From a checkpoint of a small transformer trained on Wikipedia.
Architecture: rotary positions, no biases in attention or MLP, attention and MLP in parallel.
Training: a variant of SOAP for these matrices, 5784 steps.
Each number is 200 + 20 x the weight over its row's rms, rounded and kept within 0 to 999. Layers, rows and columns count from 0. The size before them is the row's rms in percent of the matrix's.

# layer 15 MLP up, 1024x256, rms 0.231, rows 430-457, columns 0-127
110,205,187,177,251,200,214,222,217,228,187,199,200,154,242,208,215,203,214,162,221,189,223,174,206,194,183,200,226,234,208,226,225,210,203,209,222,214,199,187,190,205,208,196,232,187,158,212,204,224,222,206,201,186,201,219,211,196,222,213,253,205,177,197,203,237,245,191,168,219,182,218,185,193,168,203,188,164,181,226,185,223,193,199,176,172,151,190,210,196,197,212,174,144,201,200,160,217,181,200,218,195,265,210,178,174,205,224,210,211,198,211,171,233,229,194,237,209,201,188,210,229,233,200,229,229,205,184,199
106,221,189,190,214,212,209,205,206,214,193,235,189,202,211,214,233,196,192,198,223,197,211,179,207,158,172,209,222,167,234,193,193,203,175,178,192,208,237,198,192,186,195,186,165,211,233,233,183,208,190,205,211,214,210,231,202,237,194,178,201,183,202,185,205,184,189,185,184,224,179,226,233,210,199,229,235,177,203,190,186,203,231,237,206,223,194,196,192,217,198,214,167,194,205,206,190,182,172,157,205,200,206,193,181,177,209,192,185,237,190,191,236,156,166,216,164,175,144,209,198,216,177,205,205,201,209,205,201
104,176,241,185,201,190,195,227,195,229,223,180,170,209,229,191,200,212,196,205,149,192,191,182,211,214,193,208,213,230,231,188,211,195,207,178,172,213,187,212,220,202,221,195,237,220,227,173,205,206,184,239,198,212,224,211,201,179,183,182,188,227,219,229,189,209,183,173,215,213,194,164,216,194,179,202,225,221,225,197,201,231,175,215,196,219,213,187,228,224,195,188,188,189,196,188,188,216,178,220,194,177,191,176,218,167,190,208,150,189,222,171,201,171,223,165,203,198,216,217,173,181,230,235,240,185,199,224,205
090,169,208,215,208,206,209,179,203,227,215,213,210,190,185,177,191,188,213,210,237,165,200,159,182,208,184,187,197,208,209,190,204,196,193,185,241,218,183,200,186,202,207,181,199,224,237,192,192,208,229,172,234,210,195,199,207,199,208,191,207,191,176,224,230,217,180,183,194,194,209,196,158,162,158,193,197,190,176,204,208,193,183,195,178,225,176,210,196,191,209,192,205,186,205,179,186,230,221,187,192,194,175,208,202,201,211,178,228,203,195,191,212,189,156,216,187,196,167,216,228,258,223,219,216,185,221,226,205
099,183,190,182,162,210,223,205,162,172,188,208,239,182,214,174,212,189,185,166,162,156,179,196,192,194,186,190,200,180,225,210,185,195,195,168,187,171,170,204,211,187,232,197,195,208,203,175,200,227,208,160,200,219,200,202,208,199,204,186,191,222,208,237,195,198,211,206,254,222,191,171,234,191,182,172,210,186,178,187,197,175,195,205,223,188,222,209,195,226,212,232,210,206,181,211,191,198,259,201,208,196,171,193,225,219,200,155,186,218,216,201,173,193,236,216,217,202,195,164,221,196,198,201,163,216,194,169,168
095,185,203,227,222,211,228,195,217,172,178,160,236,203,222,223,202,201,175,240,165,227,222,234,221,200,177,163,198,211,186,165,181,203,202,189,175,186,196,216,217,174,227,189,216,200,225,182,210,201,214,222,209,213,171,203,202,220,200,206,163,235,217,206,209,212,234,204,207,184,191,206,203,175,170,188,160,219,196,203,189,182,222,181,183,220,193,222,188,188,213,168,231,212,189,224,199,185,198,231,204,212,204,202,195,199,175,227,168,255,235,197,179,211,199,192,196,215,188,228,202,198,196,172,208,197,186,236,197
094,210,201,168,185,201,225,224,209,163,193,201,171,183,189,245,234,180,199,209,212,187,234,202,207,198,180,208,224,169,188,216,189,219,205,239,230,196,214,216,186,196,197,203,218,184,209,165,191,184,202,200,197,161,178,209,206,199,206,229,227,215,226,187,202,231,206,180,164,191,172,225,225,165,183,184,201,166,260,207,230,179,187,223,209,224,204,156,195,181,202,177,188,171,173,225,197,225,243,184,199,171,206,200,193,177,191,164,186,174,167,185,182,145,176,212,202,168,207,208,201,201,228,202,205,205,187,206,174
099,214,202,199,212,173,224,218,236,167,183,179,213,221,205,206,184,175,187,213,167,192,207,194,171,179,190,228,229,206,216,174,222,181,202,205,172,235,184,181,184,244,205,239,219,195,245,203,200,232,223,204,216,222,223,215,219,235,206,161,206,208,193,206,185,207,201,209,213,188,180,199,203,196,220,193,202,209,208,193,197,195,228,216,211,197,227,203,243,199,174,221,206,189,171,169,187,178,233,201,189,215,188,219,188,193,163,249,204,246,211,183,167,156,208,176,167,196,188,216,206,218,193,162,220,178,180,151,202
098,202,212,180,209,195,204,200,191,215,214,185,192,200,177,223,202,219,173,197,212,234,162,196,223,206,214,166,193,192,202,188,183,217,200,222,188,214,178,197,192,263,189,185,170,182,216,192,229,157,245,191,210,195,160,233,209,191,212,163,222,239,205,225,208,205,178,209,194,204,207,225,171,218,200,208,183,199,206,215,197,191,218,201,220,194,208,199,189,220,215,237,177,182,200,244,205,171,209,217,211,204,220,190,173,169,181,225,196,203,222,209,171,207,159,219,183,210,202,207,203,162,181,204,196,198,179,219,194
102,211,217,223,209,192,262,202,179,220,189,195,247,188,217,207,232,232,184,183,199,186,211,200,225,229,256,194,204,199,211,223,209,173,215,207,216,182,222,219,207,197,199,222,188,189,191,163,218,246,191,187,208,196,184,203,199,193,185,214,203,230,227,227,189,212,197,207,189,198,214,176,185,183,225,191,230,231,173,216,192,181,202,165,227,180,190,204,195,219,215,194,228,215,203,201,218,222,194,193,170,206,236,225,212,217,210,241,205,199,251,199,179,187,217,214,210,232,218,203,222,234,203,217,195,169,210,176,161
101,178,206,203,203,209,177,223,218,243,215,201,208,190,184,221,234,219,204,196,208,191,169,203,209,229,243,185,237,196,208,187,186,200,177,209,174,214,198,210,203,198,214,244,185,196,211,181,190,211,212,229,186,191,187,220,204,205,204,226,167,218,179,209,194,202,211,211,192,201,185,195,156,160,202,208,219,167,206,193,157,218,244,185,182,163,194,206,191,200,236,186,200,170,201,194,193,217,210,207,203,192,212,187,171,205,199,197,229,166,197,237,170,203,183,209,220,172,173,222,217,199,212,201,210,222,200,184,183
092,209,199,187,185,232,211,196,205,179,202,189,211,197,217,218,216,239,160,182,188,204,206,193,179,190,224,180,135,221,162,218,224,205,191,163,158,199,174,179,168,187,185,182,210,182,190,162,196,231,183,182,228,212,186,218,203,185,157,239,217,207,225,149,214,171,224,194,219,150,212,199,173,194,185,216,202,225,199,222,187,186,196,200,198,186,160,249,232,197,158,204,200,186,167,193,206,220,219,214,214,215,176,210,187,181,214,178,209,198,209,186,209,219,187,185,193,204,229,212,217,206,207,240,180,177,217,176,205
097,230,157,191,223,228,204,204,186,205,211,209,198,211,210,190,205,172,207,200,208,203,196,190,186,191,223,204,212,180,203,186,170,197,182,212,180,218,183,221,187,169,203,174,200,180,234,219,241,235,226,211,209,208,170,195,201,219,187,176,152,203,188,212,206,196,190,204,178,245,235,199,190,226,202,229,196,214,215,189,194,181,234,197,233,187,216,205,199,190,206,191,241,154,205,192,188,194,231,159,204,217,210,203,197,185,183,198,211,205,201,202,199,235,194,195,223,188,210,193,183,190,176,217,194,207,154,198,172
098,216,213,187,201,202,225,194,176,204,199,216,176,188,210,227,185,214,179,169,191,227,169,209,220,182,190,184,164,234,194,187,214,211,183,230,226,215,201,195,196,209,203,186,238,162,183,157,249,225,198,213,202,200,175,205,247,200,190,209,230,210,210,168,181,164,182,201,209,231,177,161,186,195,241,191,169,228,207,181,219,197,224,215,197,223,181,203,202,183,170,197,192,231,141,183,205,140,227,197,212,222,189,217,187,196,201,194,190,214,202,214,214,221,188,215,201,207,177,193,188,202,222,192,193,199,218,204,198
100,206,202,200,178,249,201,183,183,204,178,192,194,210,177,223,218,188,209,217,188,200,206,186,211,170,216,174,210,199,183,190,190,203,182,183,241,221,161,199,188,184,206,232,193,154,211,194,202,190,189,211,199,195,163,216,239,208,212,182,167,197,185,224,208,193,217,196,191,179,223,224,215,204,186,181,223,162,191,191,187,192,208,173,200,193,191,252,207,188,179,190,196,169,212,183,201,227,213,220,158,178,178,201,221,199,217,248,193,187,206,225,182,169,222,184,166,210,186,189,170,207,194,194,195,239,195,166,178
091,177,187,178,232,219,215,218,198,194,182,154,175,219,236,192,239,211,199,197,207,211,211,213,208,167,210,197,175,197,214,181,185,185,209,205,217,174,188,232,180,180,191,227,185,174,205,206,216,214,219,200,195,218,196,197,199,183,184,187,168,198,207,225,189,170,212,203,207,176,230,204,164,205,213,219,209,202,225,216,193,236,207,220,233,210,216,177,181,242,202,186,229,216,220,181,178,227,207,197,195,222,227,161,199,184,216,221,200,206,218,206,199,207,209,231,171,219,236,184,199,169,183,213,190,228,210,193,216
102,205,192,211,208,206,267,183,196,180,228,189,172,228,193,192,233,220,190,194,208,186,204,196,194,210,194,201,211,154,206,220,221,199,205,227,183,215,198,172,203,210,189,216,210,215,187,233,215,215,208,200,208,197,195,177,211,233,216,179,183,211,176,187,181,200,230,201,198,215,217,223,187,187,236,214,232,217,196,211,188,236,203,195,206,189,163,225,187,221,211,204,204,206,198,204,187,196,199,195,213,222,222,214,183,197,192,174,195,169,212,205,221,194,163,185,192,147,168,192,211,192,204,183,210,212,185,219,206
109,207,189,165,190,203,183,217,229,208,243,204,195,179,184,208,183,204,183,193,187,170,199,193,203,163,202,230,206,168,213,237,209,219,241,183,228,198,182,228,242,223,217,189,219,213,178,193,178,184,204,185,195,213,222,210,206,198,180,208,192,176,182,222,180,186,224,202,209,220,188,200,207,199,236,200,205,233,221,239,212,192,206,212,191,192,209,241,213,190,223,246,169,186,213,164,189,199,217,217,234,199,203,198,192,174,200,173,229,219,203,194,211,183,211,190,222,242,208,206,207,167,200,193,197,221,204,170,182
103,213,204,174,209,180,188,226,137,231,193,232,197,218,194,246,213,195,210,216,164,224,195,175,197,189,217,211,190,226,246,205,236,179,215,176,223,166,224,213,191,205,193,198,198,199,210,170,185,202,206,207,222,221,216,167,195,187,205,175,231,220,179,179,182,225,207,208,189,221,189,202,192,191,233,208,184,220,196,199,193,197,203,216,211,195,209,200,234,212,195,213,189,230,216,193,186,202,212,169,211,179,190,222,231,218,249,197,206,202,189,219,189,242,174,198,222,203,188,201,154,219,205,199,175,213,227,212,181
094,178,232,217,179,201,175,202,213,226,193,194,184,202,198,218,185,213,190,183,194,193,165,179,212,224,165,197,213,196,210,197,155,208,205,196,185,189,208,165,193,202,180,196,184,162,205,215,210,189,199,204,196,213,206,178,211,171,229,190,195,154,236,187,184,196,191,214,180,198,246,209,194,190,194,228,193,151,205,188,185,215,233,195,197,226,206,206,182,202,217,195,238,167,195,236,175,211,186,169,209,203,196,219,189,202,193,181,171,201,202,227,215,238,184,220,208,211,211,178,176,213,178,200,202,209,219,215,208
098,184,214,208,233,219,233,177,195,190,224,201,213,222,204,257,201,201,225,194,179,212,153,192,212,154,209,180,194,192,203,188,220,230,212,217,197,201,201,191,184,205,190,190,219,209,193,191,177,153,189,217,195,205,183,214,211,213,212,214,205,196,210,204,194,209,205,190,189,151,201,202,218,211,210,212,202,189,231,184,246,217,192,212,220,209,226,200,172,168,216,174,169,187,197,199,220,201,219,204,174,200,194,209,223,209,214,227,201,223,174,234,199,176,214,172,211,211,194,184,195,179,238,176,220,175,228,208,224
103,200,195,185,182,210,185,192,173,210,201,247,205,224,167,274,214,205,209,206,193,253,178,225,186,179,186,177,212,190,205,207,176,210,206,181,188,245,220,217,162,179,193,223,203,224,171,221,214,211,185,214,191,182,219,194,185,226,238,197,170,271,233,197,206,176,223,192,212,202,173,174,175,195,180,186,194,238,203,181,186,209,215,193,195,216,197,199,167,195,183,186,175,203,203,223,218,204,167,225,187,194,209,205,205,190,221,188,197,188,190,181,240,210,181,183,188,223,209,212,172,219,207,209,152,193,189,164,197
093,188,208,204,189,211,227,186,182,211,210,227,188,188,185,222,200,208,197,195,193,195,191,170,222,209,212,196,211,193,229,188,199,199,183,219,203,255,168,162,212,189,214,200,184,209,205,198,157,181,213,203,212,208,241,210,233,213,185,212,233,182,177,210,200,225,213,209,230,238,207,217,210,218,194,179,221,185,215,216,198,176,197,200,194,219,193,190,210,214,190,186,168,218,182,174,177,209,215,177,205,181,201,212,170,211,185,199,220,186,183,199,200,183,165,216,181,175,179,230,199,197,223,188,172,215,191,208,236
092,201,206,204,209,198,179,219,241,198,189,219,193,210,246,214,203,222,181,209,186,238,189,201,208,223,188,194,203,206,180,174,204,188,196,194,179,172,183,213,170,182,203,211,220,186,210,242,187,209,203,179,177,234,202,174,221,212,212,170,193,178,196,193,183,210,166,168,192,196,215,213,220,168,218,199,165,204,207,171,192,196,228,211,209,190,193,191,214,214,180,228,208,225,197,183,207,174,182,196,182,186,231,148,244,212,173,195,224,206,191,181,155,201,231,221,268,184,217,171,230,196,220,199,199,202,177,188,235
096,209,179,193,184,227,145,212,179,221,217,198,197,238,200,160,220,193,177,214,170,210,164,172,189,199,199,172,189,183,176,180,196,205,199,165,196,201,184,208,163,212,203,229,183,203,205,187,196,192,237,220,219,207,219,191,237,198,199,195,146,192,183,188,182,175,213,203,209,169,223,182,164,238,221,178,187,187,196,213,181,174,194,192,218,216,206,202,213,200,220,195,208,198,206,174,208,177,210,202,192,211,195,220,216,231,194,231,189,174,181,226,209,187,238,212,190,230,224,246,189,177,209,220,184,177,177,211,222
092,163,207,193,193,185,194,185,225,166,194,219,196,218,210,196,202,213,190,199,225,221,200,201,239,210,164,243,222,207,193,194,200,194,205,213,197,203,179,180,186,157,199,198,173,180,142,182,256,238,215,195,195,200,192,231,212,205,202,246,199,171,219,208,181,190,201,194,202,219,190,228,221,182,196,206,189,221,250,212,217,199,223,197,207,196,182,212,201,204,164,198,201,180,210,198,190,213,154,184,231,209,166,216,214,222,216,194,178,194,199,183,192,234,212,220,180,202,206,166,200,209,199,217,211,185,235,219,233
090,187,187,203,199,196,197,212,223,193,218,235,193,220,204,238,194,200,172,214,218,181,182,211,176,173,176,224,168,205,165,168,195,180,198,202,178,213,202,178,202,217,218,191,181,200,221,211,200,203,165,207,216,168,196,219,197,202,192,211,200,203,170,190,189,205,159,202,151,195,210,203,201,198,219,215,220,203,247,187,185,191,196,176,210,170,161,207,175,180,206,222,196,208,165,186,182,196,207,188,200,240,214,168,203,199,202,204,220,227,202,222,195,248,193,229,180,192,192,232,202,194,178,242,174,194,204,170,225
112,192,194,214,243,184,191,199,165,194,222,210,185,219,199,226,166,198,219,222,189,183,189,208,209,197,215,201,200,174,176,249,209,201,189,234,188,169,187,183,210,183,203,161,247,191,161,215,216,191,223,196,203,224,198,210,225,212,224,231,190,211,229,198,214,213,185,195,190,181,209,220,228,223,201,200,210,194,240,214,205,222,208,173,176,214,217,213,212,198,214,170,218,188,189,214,203,228,188,229,209,226,234,237,188,206,175,197,170,177,192,227,194,240,170,203,202,209,209,188,188,235,224,236,222,213,204,199,215
# layer 15 MLP down (transposed), 1024x256, rms 0.239, rows 430-456, columns 0-127
100,199,177,192,178,192,191,211,213,193,178,177,223,189,193,175,177,189,181,236,194,194,190,163,207,171,214,210,195,196,202,228,197,221,222,221,210,214,213,184,179,177,226,234,223,238,158,197,227,222,215,188,156,176,213,182,227,197,199,208,189,188,202,206,186,225,258,198,190,192,186,164,182,219,229,213,204,176,232,179,252,212,191,193,187,178,188,196,154,157,189,208,205,198,185,185,190,183,186,152,225,197,160,135,197,219,183,211,178,218,227,188,145,195,192,193,202,161,193,183,223,204,191,236,190,189,198,182,211
098,227,186,196,160,184,235,237,194,214,207,194,210,203,207,205,169,187,203,208,229,211,226,177,213,191,207,192,205,184,181,221,215,172,239,225,199,205,169,214,195,197,196,177,199,203,190,204,213,200,164,191,190,185,211,201,196,190,192,185,208,210,180,199,204,192,216,239,213,198,218,181,204,207,207,199,179,206,205,199,226,225,175,179,193,196,196,207,203,201,216,201,178,232,168,212,178,162,175,157,207,204,226,209,232,191,213,222,200,236,219,205,223,209,224,180,192,233,237,200,191,196,205,241,247,252,236,201,203
101,227,201,155,219,198,228,206,206,219,228,197,170,192,227,198,197,147,233,185,205,198,213,184,205,194,222,189,211,224,200,189,186,215,213,211,183,216,207,217,234,187,178,202,200,180,163,238,169,170,201,182,214,159,200,214,167,205,230,201,182,196,229,202,183,193,219,197,209,186,194,249,214,211,180,182,191,187,181,228,187,219,206,188,209,187,192,192,184,214,183,211,197,183,215,205,193,190,214,206,204,222,241,212,201,207,194,233,188,197,186,203,174,198,167,198,204,211,195,179,178,228,187,182,163,215,200,188,189
094,208,230,208,209,184,192,209,181,190,187,149,207,190,154,216,214,190,229,196,216,210,168,231,212,245,165,206,200,198,193,205,163,189,171,197,209,211,187,213,180,193,231,172,206,192,203,247,188,194,230,192,215,204,212,189,188,186,204,183,221,164,216,167,194,178,203,201,188,221,193,200,209,177,173,189,181,222,177,199,205,205,182,224,161,220,209,219,233,147,232,198,192,196,200,195,230,196,186,234,207,211,195,227,192,194,182,219,197,210,185,144,185,171,191,231,196,232,218,208,213,215,220,203,171,208,220,176,206
098,184,212,212,167,207,200,191,163,193,179,215,193,213,249,182,197,197,206,236,239,176,207,199,169,236,173,209,201,197,206,191,187,208,198,174,239,219,211,216,185,182,184,199,182,211,232,172,172,192,228,235,196,207,153,202,162,187,148,226,208,190,233,183,191,180,222,198,177,187,215,183,185,209,178,180,238,198,208,203,189,219,174,178,211,234,224,212,206,204,163,202,202,198,207,206,240,199,167,228,242,206,202,217,220,203,236,198,220,176,185,211,199,198,181,184,192,192,158,193,226,194,196,192,182,234,198,210,203
097,200,181,242,246,164,200,209,213,198,206,154,186,181,217,163,193,198,205,183,187,173,229,198,209,193,216,175,203,203,181,209,189,204,194,212,197,189,211,208,234,189,201,202,219,211,198,215,210,237,209,225,191,224,214,188,191,178,190,203,196,198,226,209,204,206,166,210,224,208,210,193,192,234,187,175,180,203,186,199,186,217,174,179,224,183,203,242,176,182,195,184,187,225,230,204,204,191,183,160,155,175,211,204,173,149,212,188,214,164,194,199,183,183,241,212,231,192,189,145,244,198,210,162,195,184,203,212,216
093,202,220,197,203,215,208,197,216,235,153,161,199,217,220,189,195,173,171,227,173,170,234,223,226,195,225,188,200,188,203,209,189,188,203,199,211,208,198,169,197,193,173,149,196,194,150,208,188,230,220,224,210,216,199,205,179,181,176,191,220,252,200,204,202,221,176,220,186,194,201,169,190,176,205,215,227,203,193,185,202,186,230,186,171,224,205,230,179,219,214,198,182,180,213,189,237,167,214,189,232,208,178,205,190,205,213,193,208,195,201,189,187,210,224,214,218,189,200,208,192,195,216,210,219,172,207,252,199
105,187,210,229,170,222,176,211,176,232,174,224,206,226,173,169,219,196,189,181,187,204,166,210,218,158,221,199,218,168,202,219,181,206,165,205,214,194,188,210,237,200,232,197,174,191,205,230,214,203,207,173,162,195,184,200,199,190,224,193,200,200,200,215,193,193,186,219,209,163,214,188,177,210,222,175,194,214,225,161,178,215,191,205,183,266,217,238,154,187,233,204,203,200,177,226,198,175,240,196,222,203,176,179,184,172,208,196,194,213,194,181,192,198,174,200,219,204,223,186,219,211,202,205,214,188,190,194,222
101,195,215,209,210,189,233,225,197,226,227,208,193,178,177,203,213,209,193,211,209,199,185,207,164,208,207,202,217,186,225,218,219,189,192,166,203,181,226,183,193,245,209,214,195,168,227,200,192,223,199,190,218,192,233,191,234,208,192,183,180,211,154,190,209,183,179,197,197,171,169,226,187,199,215,199,186,214,237,206,197,200,175,176,203,157,224,202,183,200,213,186,217,222,227,163,203,186,188,215,177,177,222,204,172,217,203,198,195,195,242,177,207,194,159,211,203,177,166,174,172,212,182,171,192,171,183,203,187
101,211,187,214,223,202,182,186,206,193,205,234,171,213,200,228,176,196,230,189,219,179,172,180,164,172,221,192,168,203,206,188,187,229,195,158,224,164,192,194,190,193,186,192,195,199,211,207,231,232,234,198,197,226,202,232,212,166,212,168,205,203,198,195,186,208,187,196,218,173,188,180,210,220,183,221,224,208,230,208,236,206,224,183,245,191,193,192,202,206,199,213,197,203,199,242,202,149,180,180,188,188,190,226,206,220,198,177,187,164,208,217,164,191,179,202,173,186,200,144,189,152,204,192,176,207,220,197,225
101,198,182,200,237,216,214,206,173,189,232,236,184,198,178,160,215,218,217,188,180,205,197,170,177,210,204,220,211,191,217,180,195,167,193,195,172,197,177,208,217,199,174,236,182,224,173,208,195,239,187,261,215,200,221,182,189,221,203,186,188,211,176,206,196,162,217,181,213,200,187,187,174,188,199,210,220,230,210,201,203,202,179,205,202,219,170,178,150,214,193,198,181,210,180,187,189,219,259,202,188,227,203,178,198,228,193,206,199,204,192,191,216,189,198,173,177,242,203,170,213,215,176,220,206,203,185,220,193
095,212,227,215,193,196,219,192,241,196,184,195,206,187,218,205,221,178,229,209,213,218,196,237,203,174,203,231,187,159,192,149,207,203,190,232,240,198,188,230,202,226,213,195,207,186,209,156,194,206,203,204,197,200,211,206,210,161,220,205,212,198,176,234,227,211,201,208,195,236,202,187,223,176,186,156,235,190,158,232,205,177,178,213,161,218,218,209,171,191,179,223,178,192,186,198,222,187,207,207,199,177,216,195,207,217,205,233,183,182,184,190,200,162,216,226,201,222,185,222,197,204,193,158,205,196,187,188,165
098,179,190,179,190,204,171,187,205,179,197,188,185,227,190,179,208,203,229,204,198,213,166,192,171,188,190,180,185,196,211,206,190,198,201,215,210,152,220,222,213,220,190,198,202,214,182,212,177,185,225,226,229,219,189,208,202,184,173,194,176,213,222,228,217,200,183,210,227,221,178,178,227,191,188,218,185,181,186,191,194,210,174,247,194,202,232,192,210,218,221,209,197,175,208,232,209,220,196,200,182,173,194,183,158,224,210,177,174,218,178,203,182,194,213,212,184,216,215,196,198,201,189,177,203,223,207,221,212
098,196,186,175,189,228,203,194,227,182,206,195,184,219,217,197,184,217,205,212,207,220,170,204,221,177,201,211,212,215,210,198,178,166,216,173,182,233,244,233,204,196,203,220,214,199,206,180,217,218,174,163,212,223,207,187,211,205,195,194,216,210,219,213,194,183,186,188,184,189,183,200,173,161,212,197,178,226,176,170,236,188,209,209,216,217,180,166,173,223,179,205,215,176,203,194,222,221,219,201,186,217,238,216,197,215,182,211,230,188,197,194,206,217,191,197,219,244,225,235,188,223,215,199,169,220,200,223,167
100,227,202,205,186,178,217,247,183,198,206,167,170,166,227,182,189,257,201,188,213,188,196,188,200,211,201,180,256,155,201,202,166,204,189,211,191,212,223,213,231,195,197,185,202,198,228,193,232,190,228,194,198,197,215,206,196,225,215,185,220,198,185,195,200,197,206,174,219,191,181,180,186,209,200,228,222,228,176,190,191,166,205,200,204,237,212,156,183,230,179,162,176,238,192,207,203,169,193,205,224,182,183,187,179,223,192,198,225,173,215,187,168,245,182,182,225,226,218,221,190,185,229,189,221,195,225,189,213
097,181,182,204,237,198,215,199,168,171,194,226,221,210,195,207,222,216,254,139,195,195,211,198,165,177,201,235,225,212,196,175,210,218,208,216,183,247,189,184,225,191,171,184,227,218,195,218,173,209,215,180,194,150,224,196,200,181,175,195,179,199,196,209,222,193,202,204,187,202,192,211,190,203,215,207,172,196,219,238,205,222,218,199,191,242,170,189,210,223,206,202,166,194,192,206,186,205,185,256,153,202,178,189,193,201,172,227,224,181,209,202,157,196,170,230,224,199,197,183,191,178,199,160,168,177,213,208,198
102,185,213,195,206,189,184,188,188,177,196,203,209,184,178,187,204,177,216,205,210,188,203,186,196,189,187,172,177,223,197,182,223,197,210,197,185,204,195,195,185,194,198,206,237,190,195,210,162,194,204,177,185,182,229,226,186,228,228,206,211,179,190,218,233,194,239,200,219,212,192,215,212,190,226,205,207,196,217,180,238,224,217,209,194,189,243,203,226,243,197,201,183,166,185,226,240,227,211,182,209,223,208,199,237,166,186,219,186,191,149,190,196,211,210,193,178,227,229,223,198,206,175,259,165,157,188,190,233
105,224,192,204,201,209,163,191,211,179,178,198,198,220,223,218,190,227,210,237,179,202,216,192,206,184,166,213,198,167,209,201,189,177,210,178,210,176,184,240,224,174,195,157,153,187,217,179,178,211,179,171,201,199,202,175,223,168,181,150,207,204,216,192,203,210,158,205,198,212,212,232,214,175,193,189,171,200,200,203,175,194,198,184,227,176,186,209,164,200,197,193,177,213,192,194,224,202,180,190,209,190,186,244,193,174,192,227,158,196,186,218,187,159,184,205,204,222,182,194,196,215,172,211,205,200,243,187,188
103,209,199,208,150,190,191,201,203,189,213,250,186,184,203,205,194,165,204,195,193,152,183,213,181,220,177,207,211,204,178,228,191,207,158,233,181,178,244,221,181,185,195,184,213,187,208,197,227,198,185,197,195,202,234,195,197,171,214,147,195,209,202,206,219,191,190,216,236,204,190,233,172,227,233,212,203,170,223,206,194,222,209,180,234,211,204,210,208,199,208,179,135,198,177,204,182,203,202,222,194,244,195,207,215,219,205,198,188,226,219,183,189,231,181,186,187,202,224,221,186,185,159,217,180,232,193,204,183
096,239,186,183,191,226,225,200,187,216,184,211,225,171,184,188,218,188,203,202,193,173,203,192,168,206,204,197,214,189,231,171,203,183,237,173,201,185,216,224,230,159,188,176,184,203,175,207,216,172,162,141,208,195,233,211,199,181,195,192,194,215,207,226,186,172,194,183,197,238,196,163,233,186,174,210,200,206,187,208,223,173,179,206,215,188,161,211,197,177,211,198,237,187,189,199,184,224,164,201,216,163,188,178,194,217,230,222,217,194,228,226,142,192,190,233,175,190,216,201,202,204,211,206,232,226,192,183,186
103,168,193,250,236,198,178,198,223,199,224,216,217,246,182,208,188,176,204,201,196,203,192,214,169,242,196,190,221,199,214,231,194,190,218,245,245,179,193,206,185,179,218,203,169,217,201,184,187,171,191,228,189,192,191,203,215,189,222,176,210,194,239,215,193,209,211,165,179,193,183,192,223,182,207,221,186,186,223,226,182,183,208,180,174,199,162,212,243,206,193,199,205,165,188,185,212,204,179,199,172,217,204,171,178,196,211,211,218,233,180,233,188,166,225,210,216,155,203,173,244,201,193,208,208,199,185,161,209
108,187,225,198,231,174,193,204,163,208,202,187,161,200,244,178,221,218,192,196,202,181,182,191,187,200,173,179,205,234,182,252,175,217,193,203,188,178,193,177,196,229,213,181,205,215,193,200,222,188,212,197,229,177,152,236,204,185,176,203,200,209,156,214,196,198,177,205,223,201,225,177,146,207,200,196,205,164,193,215,234,181,235,206,256,187,203,212,236,269,189,203,184,224,198,204,194,163,227,215,213,185,204,206,199,180,216,214,185,207,192,192,173,179,233,219,177,191,234,219,185,191,207,187,187,178,179,227,184
093,204,216,181,205,194,219,200,184,186,156,219,162,172,199,170,172,185,186,234,190,205,175,242,207,230,185,180,204,216,192,178,171,155,180,215,177,167,183,205,170,199,184,228,186,180,211,227,184,216,203,209,215,218,221,255,174,186,182,200,230,216,208,181,211,216,246,168,202,236,217,199,220,209,200,184,229,201,191,189,202,210,192,197,185,205,206,181,248,179,211,208,253,213,198,200,206,198,207,177,200,221,199,200,193,208,187,201,213,193,212,227,206,196,211,196,207,225,187,189,191,203,184,183,216,245,180,209,211
095,215,207,202,197,180,216,222,190,189,188,183,189,212,204,155,209,232,198,168,210,196,196,184,169,201,178,231,205,207,180,207,211,204,201,253,196,237,218,211,200,165,158,198,197,189,181,163,208,177,190,192,204,212,172,244,165,210,169,208,211,204,211,165,189,215,230,199,191,241,217,211,213,220,221,210,203,232,170,246,234,223,197,231,190,211,238,215,201,200,201,215,203,202,190,214,198,229,220,176,217,176,181,186,218,211,204,226,203,231,213,193,173,217,218,200,198,223,188,242,209,231,196,195,221,233,190,201,187
096,227,182,204,170,215,189,184,171,209,208,216,215,195,216,162,219,180,171,225,197,190,177,243,206,213,202,216,194,233,212,178,226,201,190,204,200,172,193,164,169,191,225,217,229,205,198,213,233,196,228,203,201,196,201,206,236,183,222,209,192,193,211,192,197,184,212,226,200,200,174,191,213,180,182,180,226,181,215,209,166,190,173,216,237,201,209,220,203,206,190,184,203,212,179,151,203,178,207,183,207,216,197,201,206,233,199,195,215,192,198,191,231,206,174,193,186,215,207,161,226,169,158,209,185,214,206,150,216
100,190,163,203,167,214,198,217,205,210,178,187,195,210,197,202,185,225,210,200,184,202,192,180,227,207,164,157,178,189,193,212,227,163,229,234,174,186,192,237,154,194,197,202,224,206,173,173,177,176,213,168,219,156,202,218,199,202,226,182,188,214,222,185,197,187,194,202,244,180,190,172,212,184,189,219,217,220,179,197,154,181,195,208,200,176,208,162,209,193,200,186,212,198,223,200,191,182,191,191,220,219,171,186,197,201,234,235,196,161,206,208,185,179,204,181,172,188,190,210,225,165,226,192,208,220,220,206,187
101,202,182,186,204,206,231,211,210,187,217,177,159,194,203,191,205,220,225,205,217,180,176,210,179,171,233,197,195,198,194,235,194,203,210,191,194,195,155,184,212,164,178,168,165,179,171,216,217,213,170,207,188,215,212,200,182,213,210,204,168,214,197,182,166,207,187,216,205,182,231,153,173,223,227,188,246,198,198,219,209,242,226,180,176,206,192,204,234,197,200,148,216,183,191,209,190,145,219,229,219,196,190,198,212,189,200,209,195,179,211,192,191,229,195,189,174,226,153,199,206,227,200,200,220,194,162,186,231